Each number is 200 + 30 x the weight over its row's rms, rounded and kept within 0 to 999. Layers, rows and columns count from 0. The size before them is the row's rms in percent of the matrix's.

# layer 2 MLP down, 96x256, rms 0.157, rows 0-54, columns 128-255
111,154,190,278,145,177,212,259,158,184,238,216,223,162,282,165,164,173,173,180,212,236,258,199,216,230,132,185,217,200,225,185,164,175,223,201,163,205,219,237,228,238,204,186,176,190,230,164,130,215,239,223,183,173,265,247,210,176,254,166,178,186,190,215,236,165,190,211,188,209,215,229,180,157,123,226,166,267,244,220,203,167,148,203,193,168,209,185,216,212,192,162,195,161,173,171,211,205,191,191,215,178,181,234,212,185,232,121,212,184,128,200,189,192,227,210,207,186,229,220,180,243,191,203,221,241,204,215,205
112,175,195,251,237,220,149,208,198,198,134,195,221,203,196,176,240,176,191,169,212,226,195,221,187,227,259,197,191,187,245,148,188,214,211,213,194,169,227,192,226,159,166,203,211,241,198,223,207,129,221,184,213,207,220,214,211,269,200,208,178,199,184,239,193,176,218,209,175,239,174,203,167,236,145,171,205,230,244,199,267,205,159,162,196,244,187,182,201,191,211,252,194,183,195,211,196,175,227,194,223,211,242,198,233,242,164,199,145,202,151,181,212,252,217,233,195,233,156,196,104,195,224,164,183,231,229,195,199
101,187,156,244,226,240,130,221,163,201,189,253,179,255,187,207,229,201,257,156,145,200,209,210,244,179,216,235,193,242,217,163,220,228,220,228,206,201,180,184,195,183,110,204,227,212,243,278,178,196,186,208,159,240,179,207,197,215,229,222,163,179,204,199,165,267,171,199,217,208,176,252,198,202,182,220,198,165,239,181,220,155,186,201,204,189,188,155,222,205,194,172,180,198,190,236,253,226,181,143,137,165,191,222,227,243,255,152,200,220,162,185,225,163,235,173,180,225,171,207,153,163,159,185,222,224,226,220,205
096,238,190,213,189,253,237,228,137,143,163,168,188,200,188,151,211,244,187,214,231,227,173,155,223,205,220,211,200,173,231,173,179,178,187,179,215,193,218,177,202,237,240,214,199,151,240,158,143,183,215,172,219,186,213,203,247,220,230,249,166,229,215,192,207,175,188,164,196,236,205,187,170,208,187,238,180,171,190,228,133,158,221,197,259,188,264,232,168,192,252,150,147,198,187,146,132,235,241,180,179,203,152,124,207,237,181,214,180,178,187,111,169,218,189,207,227,186,176,170,225,180,192,194,160,229,193,166,179
096,221,198,193,213,251,231,214,224,187,233,206,197,231,233,231,199,214,180,172,161,215,178,208,194,135,221,261,252,222,226,216,152,201,183,216,225,249,200,179,231,206,243,252,205,201,202,236,207,170,216,223,226,207,211,185,170,181,212,166,203,161,193,155,208,178,234,217,193,222,207,189,228,235,165,187,142,203,191,210,165,195,237,217,181,166,194,195,193,190,191,231,194,210,265,198,214,169,182,154,180,165,141,159,171,196,192,237,182,173,293,238,163,176,222,239,143,182,184,138,221,178,197,216,180,185,168,80,203
087,210,191,205,242,194,237,188,207,246,214,176,210,197,202,216,246,230,165,185,183,181,208,191,233,264,211,96,183,222,246,203,171,207,216,197,170,223,220,244,221,222,244,217,221,179,232,221,219,231,194,235,157,202,205,214,214,177,241,177,184,146,161,215,213,263,184,182,188,223,215,163,158,156,173,190,255,162,166,150,200,171,219,189,167,199,198,147,238,178,177,210,213,181,201,205,199,171,157,163,220,202,229,181,204,196,272,205,235,207,207,154,226,176,192,187,179,239,240,230,213,166,173,170,189,232,190,191,149
098,170,215,204,219,178,177,182,242,251,236,187,199,196,192,212,251,174,218,207,228,244,217,207,219,234,207,150,144,251,201,199,196,167,204,165,193,206,213,234,187,196,179,196,207,171,180,206,208,224,248,225,164,194,211,200,158,128,191,258,226,263,164,231,202,252,168,175,193,238,185,235,194,186,206,135,170,247,220,224,186,141,199,166,203,224,199,171,211,223,219,210,227,187,240,224,185,189,191,162,242,193,143,223,218,196,227,147,197,232,205,214,272,162,203,226,159,230,176,243,247,175,211,205,195,234,178,199,196
096,225,216,195,184,229,163,166,201,213,244,177,195,201,156,200,144,205,211,197,254,198,165,228,180,212,214,208,239,176,224,222,184,199,235,185,236,180,180,226,189,194,239,177,145,249,163,189,152,173,174,234,218,133,217,195,149,208,228,208,193,175,232,160,164,208,178,149,194,173,190,230,204,217,159,207,156,199,148,192,206,202,232,211,181,177,195,196,217,155,252,239,285,158,152,169,195,201,176,245,240,192,196,205,198,208,206,200,257,159,152,193,134,203,286,190,201,181,168,163,214,221,199,229,212,156,218,209,200
115,237,203,183,107,232,200,156,177,154,165,195,211,212,176,242,167,177,194,208,193,199,204,210,154,211,176,242,228,171,213,199,214,185,182,176,150,180,246,182,173,193,221,188,237,175,210,182,210,183,194,243,161,192,222,171,179,205,235,212,132,276,225,137,182,218,234,202,194,190,174,197,184,216,168,203,234,203,199,162,207,187,168,293,218,239,185,185,202,239,228,189,200,213,246,159,238,184,234,236,218,243,181,183,200,211,196,194,167,201,193,202,219,181,190,164,203,211,187,164,202,148,202,187,187,169,191,207,146
101,231,193,226,221,243,212,235,183,277,209,198,180,214,173,203,188,222,160,112,228,186,202,207,163,231,235,184,267,167,206,189,196,181,168,255,171,175,176,208,173,187,251,217,193,199,159,204,239,215,190,182,170,187,221,239,182,211,261,229,201,170,187,193,232,196,247,149,261,167,200,233,182,165,227,164,216,227,200,201,137,202,222,207,192,214,205,221,181,207,195,190,181,238,191,180,187,214,180,213,226,268,162,149,225,229,178,228,193,253,197,241,167,225,198,214,230,219,223,176,262,226,205,212,230,192,225,208,180
094,215,239,203,158,165,224,169,202,233,178,207,241,244,169,181,238,146,202,217,208,244,180,211,185,206,213,220,149,209,199,205,257,215,199,197,166,197,235,221,210,229,227,183,182,162,173,157,162,200,214,189,159,141,232,169,150,212,176,196,192,207,191,138,171,182,190,193,242,141,234,182,174,195,259,266,117,230,232,212,234,212,225,187,207,195,200,191,179,234,198,171,222,170,200,236,222,173,193,236,214,218,186,251,213,179,251,241,200,199,184,206,229,200,238,216,194,271,218,146,226,154,167,212,228,193,149,208,221
090,202,157,259,165,200,179,190,214,136,194,173,177,208,159,257,227,178,224,250,224,184,179,219,169,231,167,264,212,197,194,263,168,254,239,265,180,184,246,182,204,133,225,181,220,210,227,182,139,233,176,197,161,201,224,203,208,214,161,179,228,187,177,213,203,227,196,225,153,155,237,202,173,161,186,238,147,175,237,193,205,179,135,230,229,194,197,243,165,141,171,168,167,217,234,228,172,182,214,201,184,212,206,233,187,170,231,210,186,205,252,213,225,172,111,175,208,222,217,168,205,219,238,195,153,175,221,228,190
102,219,154,263,166,188,191,200,208,136,165,209,185,186,193,230,172,129,171,228,195,229,206,229,154,215,223,162,194,236,233,193,163,180,251,197,241,145,224,200,194,197,230,174,209,240,200,176,191,240,224,242,192,242,210,172,204,190,209,199,188,223,211,219,224,198,220,160,231,241,217,230,118,254,207,253,213,216,140,214,225,204,226,176,239,211,190,248,154,250,203,190,169,250,227,171,201,171,219,212,223,227,232,182,177,142,189,210,180,222,191,184,201,218,233,181,232,197,151,238,178,219,224,240,244,196,194,264,189
111,203,217,134,227,227,215,214,178,182,216,215,177,174,191,148,258,183,231,182,191,205,170,230,234,175,228,118,181,219,159,155,204,218,209,209,234,178,218,179,129,191,177,179,134,265,207,215,195,256,211,163,194,210,166,170,198,216,272,234,197,219,168,213,177,167,218,192,202,209,169,219,204,214,226,180,175,233,172,227,185,195,215,169,185,138,216,246,190,236,185,267,217,224,194,218,145,210,227,180,172,153,221,196,169,175,220,233,180,267,142,225,256,206,190,290,248,174,226,246,185,227,239,190,253,223,209,246,265
097,237,203,210,159,198,165,178,193,210,162,197,224,227,162,231,207,194,167,169,168,156,192,234,145,168,215,166,200,196,204,218,221,222,198,200,195,181,163,225,190,258,169,161,179,205,179,154,222,177,196,163,208,227,232,202,207,165,168,164,173,177,159,187,194,243,214,216,151,160,147,214,245,179,243,179,217,203,245,183,199,189,134,149,164,228,156,196,166,239,241,166,156,208,233,215,196,224,235,184,201,187,236,153,172,189,181,210,165,177,197,198,260,218,225,180,201,165,142,233,197,195,213,179,215,206,141,220,251
098,180,211,196,208,207,209,246,170,210,258,167,255,200,154,199,192,211,199,185,197,194,213,203,180,191,179,228,214,165,213,218,193,175,246,198,200,216,218,181,155,234,235,170,222,168,267,159,221,218,188,171,186,201,208,191,159,206,235,226,230,229,183,232,204,179,218,197,165,257,235,204,197,220,249,182,171,223,232,200,233,209,166,145,256,255,192,195,168,201,178,163,177,232,169,151,188,211,210,209,179,241,209,196,238,174,199,172,206,194,275,232,198,265,151,222,201,196,210,208,274,206,205,216,208,226,159,178,233
094,171,203,228,217,172,165,180,173,202,196,173,219,240,203,136,164,174,225,174,223,201,163,124,179,209,147,223,192,152,170,215,202,196,227,202,190,169,168,210,235,199,170,250,232,211,175,143,226,190,189,193,194,180,238,246,218,169,242,191,267,235,199,232,229,164,213,235,164,172,237,220,181,229,218,219,162,221,229,136,184,233,189,259,187,209,201,253,195,192,185,278,199,197,238,204,197,245,164,169,229,188,223,173,197,211,201,204,185,218,221,174,176,195,181,200,214,152,227,151,250,191,238,156,212,232,184,175,167
107,178,213,162,196,200,128,175,192,221,167,185,236,172,163,219,175,180,186,226,213,199,184,211,176,201,266,188,231,175,242,203,204,256,191,258,227,190,194,202,214,208,166,177,226,156,188,162,198,207,211,222,218,200,174,236,199,205,132,201,224,186,223,253,241,148,147,184,213,232,160,205,233,213,223,201,217,164,190,136,226,236,163,286,205,191,192,232,274,217,166,215,185,201,161,218,212,211,231,194,157,195,198,185,225,241,133,226,204,234,191,177,205,210,186,216,249,214,187,145,205,182,230,187,184,244,196,182,191
101,137,173,207,223,237,225,177,149,180,206,187,200,223,193,217,187,189,176,201,189,170,237,243,123,212,140,257,153,162,200,187,159,199,238,196,161,168,213,250,184,209,260,226,189,168,166,172,193,195,196,239,235,155,199,183,193,168,241,171,218,165,208,192,175,269,229,191,176,222,210,204,191,183,229,226,287,171,228,233,177,210,158,225,204,166,173,136,186,170,135,222,200,197,217,255,236,217,254,173,252,227,207,167,185,224,123,176,191,169,175,182,214,279,248,167,214,204,180,184,204,179,213,192,205,196,152,202,220
109,178,203,219,201,209,180,181,205,212,155,199,195,254,249,175,192,169,226,225,165,224,183,201,191,195,169,175,249,183,221,241,176,194,185,163,206,223,176,191,172,210,183,178,222,239,183,200,256,197,186,246,258,207,226,195,183,201,201,221,222,128,268,206,184,192,205,271,249,183,162,231,187,236,218,172,238,169,174,204,192,193,200,240,162,200,212,185,174,159,197,209,231,247,189,211,207,123,243,213,206,232,196,252,172,249,272,259,151,243,189,193,196,201,219,213,165,236,189,254,168,233,197,163,222,207,241,178,214
105,223,209,222,145,221,216,220,209,199,246,186,202,174,165,203,183,125,156,198,218,196,211,236,239,249,157,193,220,236,162,121,243,296,246,212,164,207,208,202,197,179,160,261,204,203,178,216,185,146,219,213,225,192,231,192,170,209,192,275,209,195,205,173,184,203,171,210,199,142,216,165,222,151,157,160,263,148,170,208,150,203,197,255,176,179,219,208,146,215,215,187,165,190,236,158,222,231,182,174,236,169,188,208,217,229,204,202,218,198,221,160,136,219,109,214,249,194,174,150,208,174,162,178,208,233,221,209,149
102,166,202,180,171,201,170,200,212,159,188,139,128,211,245,236,177,214,264,220,189,243,190,176,177,179,248,202,213,261,194,211,224,179,217,212,147,192,218,203,185,169,244,252,217,161,207,221,218,161,236,229,130,171,211,206,163,217,224,157,185,208,190,202,197,195,197,255,183,165,205,230,211,227,174,206,158,177,230,186,271,186,183,221,248,232,209,242,182,167,262,224,235,201,217,206,200,158,158,255,138,214,207,169,109,178,262,240,242,171,181,201,200,201,172,184,228,175,172,180,149,170,246,239,253,239,197,205,255
105,196,189,174,174,166,164,180,203,188,194,180,155,161,173,205,226,138,302,225,144,207,179,178,241,215,185,199,251,195,218,180,258,214,215,240,168,229,258,209,156,202,194,200,185,235,207,205,233,182,176,247,222,238,198,191,227,178,160,185,160,184,192,185,239,193,205,178,199,214,205,150,262,195,185,181,221,210,203,249,168,251,159,192,175,201,186,192,214,181,173,260,212,194,169,190,191,181,205,235,228,210,251,198,197,247,236,211,223,205,169,210,209,180,189,164,195,197,268,187,175,193,213,236,218,178,257,209,169
100,220,199,181,198,222,238,215,245,228,219,153,186,196,124,188,163,219,187,201,111,182,201,162,217,240,138,180,221,249,197,210,194,201,243,238,206,210,139,213,144,180,210,199,210,168,195,186,239,188,221,160,218,177,199,251,223,183,152,207,217,181,239,205,185,173,242,193,200,177,198,211,175,201,259,238,193,228,188,215,242,209,169,190,158,160,193,210,203,185,176,188,259,221,219,219,203,208,222,210,162,166,175,199,207,217,192,182,161,155,231,203,151,171,217,269,233,194,226,222,217,200,232,204,186,235,249,207,237
094,239,216,238,140,155,185,216,195,161,180,247,236,205,206,218,220,215,233,180,202,165,265,183,228,194,234,135,208,145,212,233,233,192,148,205,210,170,165,139,209,203,218,215,223,189,188,184,236,194,214,193,248,266,202,172,168,253,232,176,200,207,221,186,310,220,177,196,229,173,136,214,239,180,203,125,180,207,210,196,269,163,217,210,208,208,224,145,199,208,271,190,212,223,231,240,218,205,225,229,193,217,145,204,173,205,173,172,174,182,182,169,229,153,230,141,186,186,191,218,205,147,284,183,188,181,173,226,197
104,183,199,243,191,213,226,155,190,200,203,258,191,156,198,194,245,204,156,221,240,219,234,187,199,261,247,194,218,190,143,185,229,201,213,242,186,179,231,196,213,176,227,210,160,259,204,209,232,174,239,196,149,191,228,180,179,210,184,181,183,184,189,165,215,203,167,158,213,168,201,237,191,186,180,216,129,178,194,186,246,219,206,178,240,228,210,256,197,174,183,191,181,180,194,222,173,185,196,179,130,217,128,187,230,186,187,211,198,180,201,269,221,147,198,158,255,203,199,164,164,222,166,169,179,169,258,200,197
101,228,146,230,159,217,241,213,199,257,276,180,203,172,225,189,219,196,191,191,106,216,191,215,176,270,194,182,173,162,183,255,178,214,119,228,181,226,225,183,207,245,161,161,185,189,211,154,195,205,224,176,211,211,188,223,217,231,204,172,196,206,186,207,165,131,245,230,223,211,191,167,239,194,176,202,212,230,208,119,150,227,233,200,244,182,186,170,232,204,251,186,207,149,199,258,209,164,198,152,206,198,198,170,177,135,237,234,170,147,208,207,198,165,183,227,161,146,192,250,195,215,218,145,155,217,185,210,207
093,190,176,184,168,172,219,202,219,244,201,240,183,166,182,162,281,196,173,189,216,199,254,130,187,134,156,195,222,180,222,174,211,191,229,203,179,166,236,150,236,171,234,178,179,210,185,161,158,210,179,197,220,206,251,211,241,188,184,206,202,208,206,191,226,181,188,188,220,243,177,147,195,153,236,224,171,202,207,210,186,195,232,202,191,202,193,188,163,174,205,281,199,205,196,188,218,188,194,207,180,188,251,190,216,220,250,194,201,177,182,98,220,239,128,203,223,182,208,221,223,244,201,166,170,251,290,173,189
103,203,210,176,177,195,244,244,151,205,262,201,202,229,174,207,231,218,189,182,193,222,265,180,170,90,169,182,323,223,254,178,193,194,184,215,242,162,252,187,167,207,232,221,234,148,227,250,205,208,219,199,201,180,240,248,208,177,249,161,202,193,251,239,188,138,225,208,233,193,181,232,174,186,242,177,184,177,189,236,151,183,185,160,229,217,165,158,194,204,226,209,154,228,183,226,247,203,183,171,244,180,252,230,173,234,200,226,233,192,217,210,256,153,192,209,210,181,252,191,193,183,147,229,211,226,197,169,248
092,177,214,224,179,179,188,195,256,246,208,238,165,177,193,200,215,167,199,218,178,192,192,189,209,228,170,191,183,180,189,160,249,188,188,254,129,218,203,212,221,182,245,209,207,227,189,288,226,213,190,174,163,192,173,209,218,196,226,191,242,243,192,185,174,183,192,243,256,218,229,213,174,246,221,184,148,185,200,226,186,231,193,155,194,260,195,227,167,203,147,216,201,184,234,230,246,156,224,178,186,187,217,158,231,228,186,168,157,149,265,226,198,216,181,224,208,229,192,156,222,177,290,190,161,178,162,220,188
100,220,179,221,219,192,225,239,221,248,194,203,217,199,172,241,227,194,184,250,278,265,221,189,194,181,147,195,205,219,188,179,158,228,174,182,189,263,192,149,178,225,181,183,196,238,197,192,179,209,250,147,151,187,197,257,233,209,233,179,210,242,237,230,184,203,191,211,159,206,224,206,137,170,247,163,175,206,186,195,189,180,201,181,193,179,199,201,205,178,187,205,189,239,165,187,192,193,205,217,177,238,183,180,220,151,183,184,183,215,179,146,158,208,181,225,196,141,237,192,193,146,160,204,177,215,188,202,164
098,235,216,197,197,183,158,176,222,169,211,212,225,193,251,204,180,220,185,204,156,199,175,253,212,225,91,232,209,191,195,172,145,192,200,235,230,215,234,160,193,225,232,234,204,178,196,229,197,188,215,145,246,195,194,208,179,217,190,179,225,222,126,205,209,220,220,227,204,187,226,217,233,172,232,204,225,229,283,206,228,175,185,114,163,185,269,191,224,186,256,228,228,202,207,183,156,156,248,167,181,142,187,191,201,196,186,197,196,148,186,251,184,168,224,231,234,246,217,207,213,217,230,231,268,206,173,204,203
104,228,182,222,209,205,212,154,201,203,222,215,225,244,225,210,205,207,245,182,172,133,226,150,200,221,191,213,257,253,182,200,200,173,220,163,152,140,183,161,147,181,133,214,195,184,241,147,189,282,138,152,180,194,189,206,165,201,261,175,198,182,231,235,234,176,201,182,213,154,226,219,208,195,198,180,223,189,245,200,257,225,247,265,209,229,178,217,210,236,226,199,162,154,197,210,175,257,227,120,186,215,263,184,206,196,203,201,229,202,194,176,215,251,202,193,178,198,221,184,239,229,185,172,203,255,167,176,201
103,198,216,149,166,193,251,236,188,181,211,189,244,245,214,197,217,219,157,234,213,205,216,184,191,234,201,159,205,261,178,183,214,176,264,238,189,183,265,195,194,155,193,189,208,145,203,231,245,133,256,218,157,246,205,132,187,215,183,191,212,208,204,163,241,199,207,215,150,199,250,252,148,193,168,192,198,163,178,174,214,190,216,209,208,160,177,193,186,198,230,192,162,179,160,198,165,231,197,225,177,172,201,204,199,258,182,179,217,184,141,183,171,194,208,221,208,217,286,186,251,169,184,199,202,218,220,197,230
101,224,222,195,146,183,212,192,224,96,234,235,205,214,206,254,189,200,229,198,187,255,238,139,186,187,210,198,241,217,207,191,176,162,206,226,216,217,198,161,181,263,222,166,167,228,240,182,192,197,189,177,179,192,180,161,218,201,152,186,204,206,168,215,206,126,185,184,205,178,223,139,218,179,266,199,175,246,206,208,161,154,235,226,193,236,185,183,221,183,226,229,212,190,137,159,175,241,227,229,210,176,198,192,203,216,216,272,200,200,222,207,209,202,205,214,210,207,249,216,186,188,179,207,220,211,210,132,175
098,203,185,176,165,218,152,195,215,191,208,228,160,217,258,169,182,189,194,221,198,160,159,199,219,181,220,179,194,190,210,214,211,170,186,246,245,178,131,150,179,174,176,193,210,185,254,239,213,223,198,105,230,165,245,193,182,178,143,206,189,211,236,189,241,209,197,213,243,170,211,238,205,168,199,224,202,191,204,191,197,160,250,189,179,172,171,211,164,262,226,212,252,163,236,211,181,196,189,254,183,214,237,244,178,154,222,222,235,199,201,228,164,147,175,178,205,255,231,192,208,174,227,137,184,162,123,228,219
108,182,217,220,200,170,194,170,145,220,224,171,222,187,182,222,192,213,236,257,157,199,196,213,160,177,217,210,201,178,206,226,192,226,171,158,209,127,214,175,223,208,182,213,166,225,204,163,182,221,219,221,162,251,238,232,152,226,171,229,183,170,181,210,171,208,215,208,206,135,154,231,234,148,192,196,195,208,170,176,191,258,209,212,202,184,150,242,139,173,176,249,165,181,190,193,206,164,196,190,197,240,130,166,228,232,192,207,235,198,171,235,175,257,193,181,192,164,133,161,224,198,222,197,192,106,171,248,232
101,229,225,226,170,184,191,185,184,212,230,222,237,208,243,244,171,210,172,235,201,230,220,205,146,209,170,215,208,217,156,202,204,155,191,230,202,188,227,179,246,146,247,177,249,195,196,200,185,201,228,103,259,204,231,156,283,188,200,222,174,188,178,140,226,262,233,212,176,153,212,229,191,245,147,228,159,189,206,149,200,222,182,223,209,121,124,207,188,230,209,178,180,184,215,246,177,217,190,179,175,252,198,211,181,220,170,152,167,174,200,171,203,226,147,220,267,172,211,163,196,142,207,272,176,166,216,159,173
101,222,204,175,176,185,201,207,234,190,234,234,224,188,157,191,143,207,203,204,232,164,171,206,214,263,214,250,279,184,234,163,182,186,173,133,133,223,194,201,219,240,159,219,181,178,215,174,171,167,181,153,246,182,203,205,169,203,220,213,105,183,241,189,245,204,179,192,234,222,189,178,201,187,200,204,230,259,171,212,197,204,259,239,205,218,216,211,248,236,230,163,266,222,187,205,207,166,196,199,256,242,253,247,168,186,195,145,203,193,193,168,198,208,206,199,199,256,188,138,145,180,167,168,215,188,281,204,209
101,245,173,200,217,141,164,186,169,186,246,167,230,244,157,157,163,201,224,173,200,195,206,180,196,158,164,177,193,199,216,158,225,231,163,234,193,239,180,168,188,206,215,159,214,244,199,213,179,198,258,202,202,218,240,226,232,153,196,199,209,181,225,168,172,220,262,195,236,216,231,197,223,201,190,205,217,137,252,177,187,188,215,149,220,225,209,177,194,224,198,178,251,186,190,217,187,170,219,128,217,208,227,175,170,200,190,202,225,230,201,192,211,237,180,165,167,197,187,183,209,215,215,173,184,191,215,209,260
097,214,131,251,217,208,177,181,180,246,187,226,216,146,163,192,222,184,127,167,196,165,249,191,174,210,257,160,234,145,213,195,180,227,167,222,177,168,197,200,172,202,204,188,250,130,181,185,174,187,183,179,218,208,229,174,210,210,215,210,227,166,229,185,253,174,170,204,184,185,193,181,221,207,177,214,196,178,165,180,152,213,245,216,222,211,131,175,171,221,236,232,238,206,178,277,218,154,190,162,194,217,167,202,195,217,226,286,231,164,185,161,194,266,221,244,199,205,207,210,197,163,192,214,257,168,204,166,134
098,221,215,165,232,179,235,209,185,245,153,221,183,191,211,249,175,180,149,163,217,207,169,240,217,210,197,174,181,208,187,188,253,207,188,267,258,222,214,232,154,182,236,179,210,224,163,247,142,179,180,212,152,210,208,213,150,225,184,197,299,241,175,223,190,197,238,231,168,214,237,211,189,184,196,196,179,172,166,240,164,233,216,229,208,202,200,185,212,139,200,212,228,257,212,160,141,200,197,131,213,203,119,223,208,166,222,203,225,221,238,228,196,171,176,174,174,204,199,173,200,157,175,201,156,189,245,158,229
095,210,187,198,160,201,203,200,199,208,226,180,214,131,172,146,207,245,244,225,205,256,192,242,223,191,208,204,164,218,210,189,202,237,196,218,167,256,178,184,225,211,176,196,186,158,160,179,227,222,200,214,187,172,192,254,207,200,139,246,193,158,212,190,233,218,241,191,196,198,200,176,185,195,207,187,164,191,221,192,107,257,281,197,147,213,191,246,242,145,229,171,228,203,247,204,205,190,149,187,172,249,157,216,152,161,191,227,189,200,143,194,181,184,222,223,227,223,227,219,208,230,235,156,227,219,154,218,240
096,203,209,189,150,244,193,199,185,215,239,265,175,182,235,172,162,167,243,201,293,237,202,205,158,185,184,217,219,172,209,178,207,245,167,172,176,192,178,138,197,124,212,180,163,228,223,186,243,209,186,188,165,193,157,178,153,161,221,220,195,192,179,244,252,191,221,144,205,253,190,203,259,211,159,200,203,194,174,204,191,181,185,205,260,204,168,223,202,202,199,223,234,222,200,206,181,216,244,201,248,182,247,202,225,186,181,205,186,191,208,177,199,197,209,173,175,186,195,202,227,208,187,180,143,235,228,257,209
091,203,184,167,187,182,221,184,199,143,182,189,214,245,170,297,258,194,209,196,188,172,192,207,211,216,138,183,189,182,252,192,188,180,193,218,211,207,235,189,164,179,187,188,206,204,162,207,192,213,218,218,129,203,216,216,213,197,179,169,216,192,155,195,176,185,183,276,167,188,219,111,269,192,195,200,225,193,238,205,221,211,184,211,177,206,210,183,219,234,192,223,212,177,204,267,231,259,177,202,193,200,164,177,267,252,277,203,265,179,237,223,191,218,243,213,162,203,198,233,167,210,184,149,164,248,131,239,189
101,212,215,209,177,231,136,207,185,223,225,180,194,225,240,193,123,207,212,207,219,204,244,194,197,177,194,215,208,244,171,179,202,165,201,221,165,228,166,164,162,139,174,260,174,156,220,168,210,167,212,207,206,221,167,193,208,197,136,227,249,225,223,215,147,165,178,141,170,177,188,209,164,223,219,224,178,174,166,216,237,238,141,186,171,227,155,253,188,218,210,220,187,171,216,181,203,173,191,203,184,176,239,204,159,190,185,153,195,227,253,159,179,241,231,209,222,202,200,172,184,237,208,193,195,175,201,196,177
101,219,261,218,218,208,231,248,241,174,169,124,241,227,166,201,176,266,181,194,152,172,204,202,180,216,177,235,209,221,204,220,210,188,185,173,212,249,174,154,181,231,188,205,165,215,160,156,225,163,201,187,171,191,245,157,211,195,178,204,195,262,214,235,230,215,145,185,171,164,174,198,230,242,215,241,176,171,228,176,194,241,170,159,213,168,173,216,211,222,216,197,203,221,222,200,220,188,209,161,227,202,212,161,187,124,163,198,253,171,215,195,200,250,179,148,204,198,180,233,196,191,115,218,167,199,186,231,245
094,249,186,192,236,206,185,195,191,187,224,245,211,211,197,228,184,181,186,280,219,165,209,174,207,243,233,157,240,250,193,230,249,205,184,199,187,266,233,164,253,194,220,256,153,229,210,200,209,259,279,209,214,179,179,219,202,171,224,223,179,185,199,179,265,154,137,206,231,208,176,197,211,212,235,191,166,229,213,236,209,213,239,217,203,233,223,206,181,165,175,198,226,174,190,177,243,217,134,206,180,175,170,212,219,210,201,169,126,171,255,222,214,174,179,211,231,171,221,230,139,214,251,193,203,223,221,129,244
096,268,212,197,160,145,167,236,221,172,212,173,261,212,187,247,197,150,156,186,180,232,215,241,188,150,202,238,153,169,182,166,182,202,220,172,221,243,134,203,236,192,169,232,180,219,199,164,161,223,182,198,207,203,225,220,247,216,184,216,260,175,210,180,185,198,218,215,263,171,209,261,244,225,234,172,225,155,172,194,140,192,219,205,144,176,196,165,128,156,241,220,237,187,163,210,176,162,223,163,176,212,208,226,149,179,179,260,218,197,173,222,230,145,274,189,194,184,185,167,219,195,183,192,193,184,184,201,191
097,204,153,187,197,211,182,211,227,173,237,228,131,188,249,233,244,232,166,193,268,153,154,201,165,201,168,197,178,207,233,186,182,252,199,175,215,225,148,202,204,170,178,190,192,212,206,182,225,201,203,222,204,247,210,185,196,151,173,248,196,194,154,202,198,166,222,234,215,161,193,209,180,215,171,216,229,178,266,226,226,143,172,200,221,201,235,139,192,195,216,236,213,210,179,219,192,220,161,180,182,204,210,206,202,213,165,183,238,177,200,179,254,254,170,157,163,226,190,162,200,156,191,206,142,214,220,189,244
097,205,216,231,209,224,185,233,202,189,188,188,167,175,206,233,173,142,168,243,181,197,157,203,228,233,191,232,175,228,177,203,205,243,181,205,232,200,199,213,169,188,153,223,183,226,186,238,202,236,197,216,182,192,155,209,215,270,186,243,169,181,197,181,178,177,191,239,210,180,193,220,144,197,194,151,182,227,171,226,218,243,192,215,234,162,161,194,223,226,200,275,183,207,205,218,161,229,209,268,199,189,237,205,222,182,233,185,218,179,170,222,219,155,170,218,237,188,237,229,203,160,195,118,193,174,185,196,207
105,157,178,220,186,223,162,173,170,191,255,191,206,164,143,238,238,197,182,187,211,234,166,217,259,165,213,179,196,170,197,206,162,198,205,201,180,212,284,207,177,172,181,231,235,257,211,220,233,201,227,212,179,229,208,217,190,215,188,172,193,163,135,190,196,218,162,217,169,233,238,201,159,195,205,178,209,217,160,177,212,160,213,188,180,236,188,221,182,202,218,187,220,251,240,186,182,159,212,207,207,190,159,272,183,225,209,164,155,148,173,203,229,177,229,238,161,203,194,230,232,246,186,173,245,187,225,195,251
093,238,159,227,171,196,210,243,202,170,249,224,210,180,233,201,158,205,139,164,164,216,255,182,183,173,256,174,170,133,194,231,197,185,187,196,210,245,189,225,257,218,213,166,208,224,129,207,220,207,214,219,230,142,206,208,187,165,176,195,182,178,205,209,163,180,171,197,192,196,205,195,262,178,200,158,211,211,201,183,169,178,278,140,157,169,219,206,193,174,198,209,253,203,196,218,209,193,172,203,207,179,187,164,194,201,201,202,207,260,208,217,184,224,235,230,219,139,226,151,205,204,217,279,217,220,179,224,206
106,159,211,202,180,241,203,214,193,230,132,214,213,205,181,178,209,173,162,205,191,218,246,176,221,224,214,209,187,177,171,124,248,147,191,182,191,190,201,189,233,181,218,147,181,214,200,158,201,196,154,235,158,192,162,189,244,245,215,193,217,161,144,211,186,189,190,238,201,242,193,231,234,210,208,188,179,191,241,216,161,176,276,246,195,205,219,264,227,209,167,187,185,257,214,281,188,181,161,182,218,192,229,214,162,232,193,285,240,166,167,230,182,178,202,190,182,168,206,211,200,200,246,238,242,179,195,218,203
098,193,202,147,232,183,234,170,203,260,173,204,230,204,233,218,192,129,206,195,176,198,210,176,189,170,222,218,172,160,121,254,198,190,250,171,193,176,212,230,189,254,180,238,171,221,185,250,188,138,182,228,180,229,214,175,149,202,204,232,196,156,203,159,137,230,179,198,256,160,180,177,211,200,196,198,218,172,184,205,182,183,219,185,202,204,216,234,217,211,186,262,235,199,207,178,228,224,205,194,216,181,193,198,193,147,185,241,177,185,193,230,202,185,197,211,264,187,176,245,197,209,197,254,248,230,249,189,206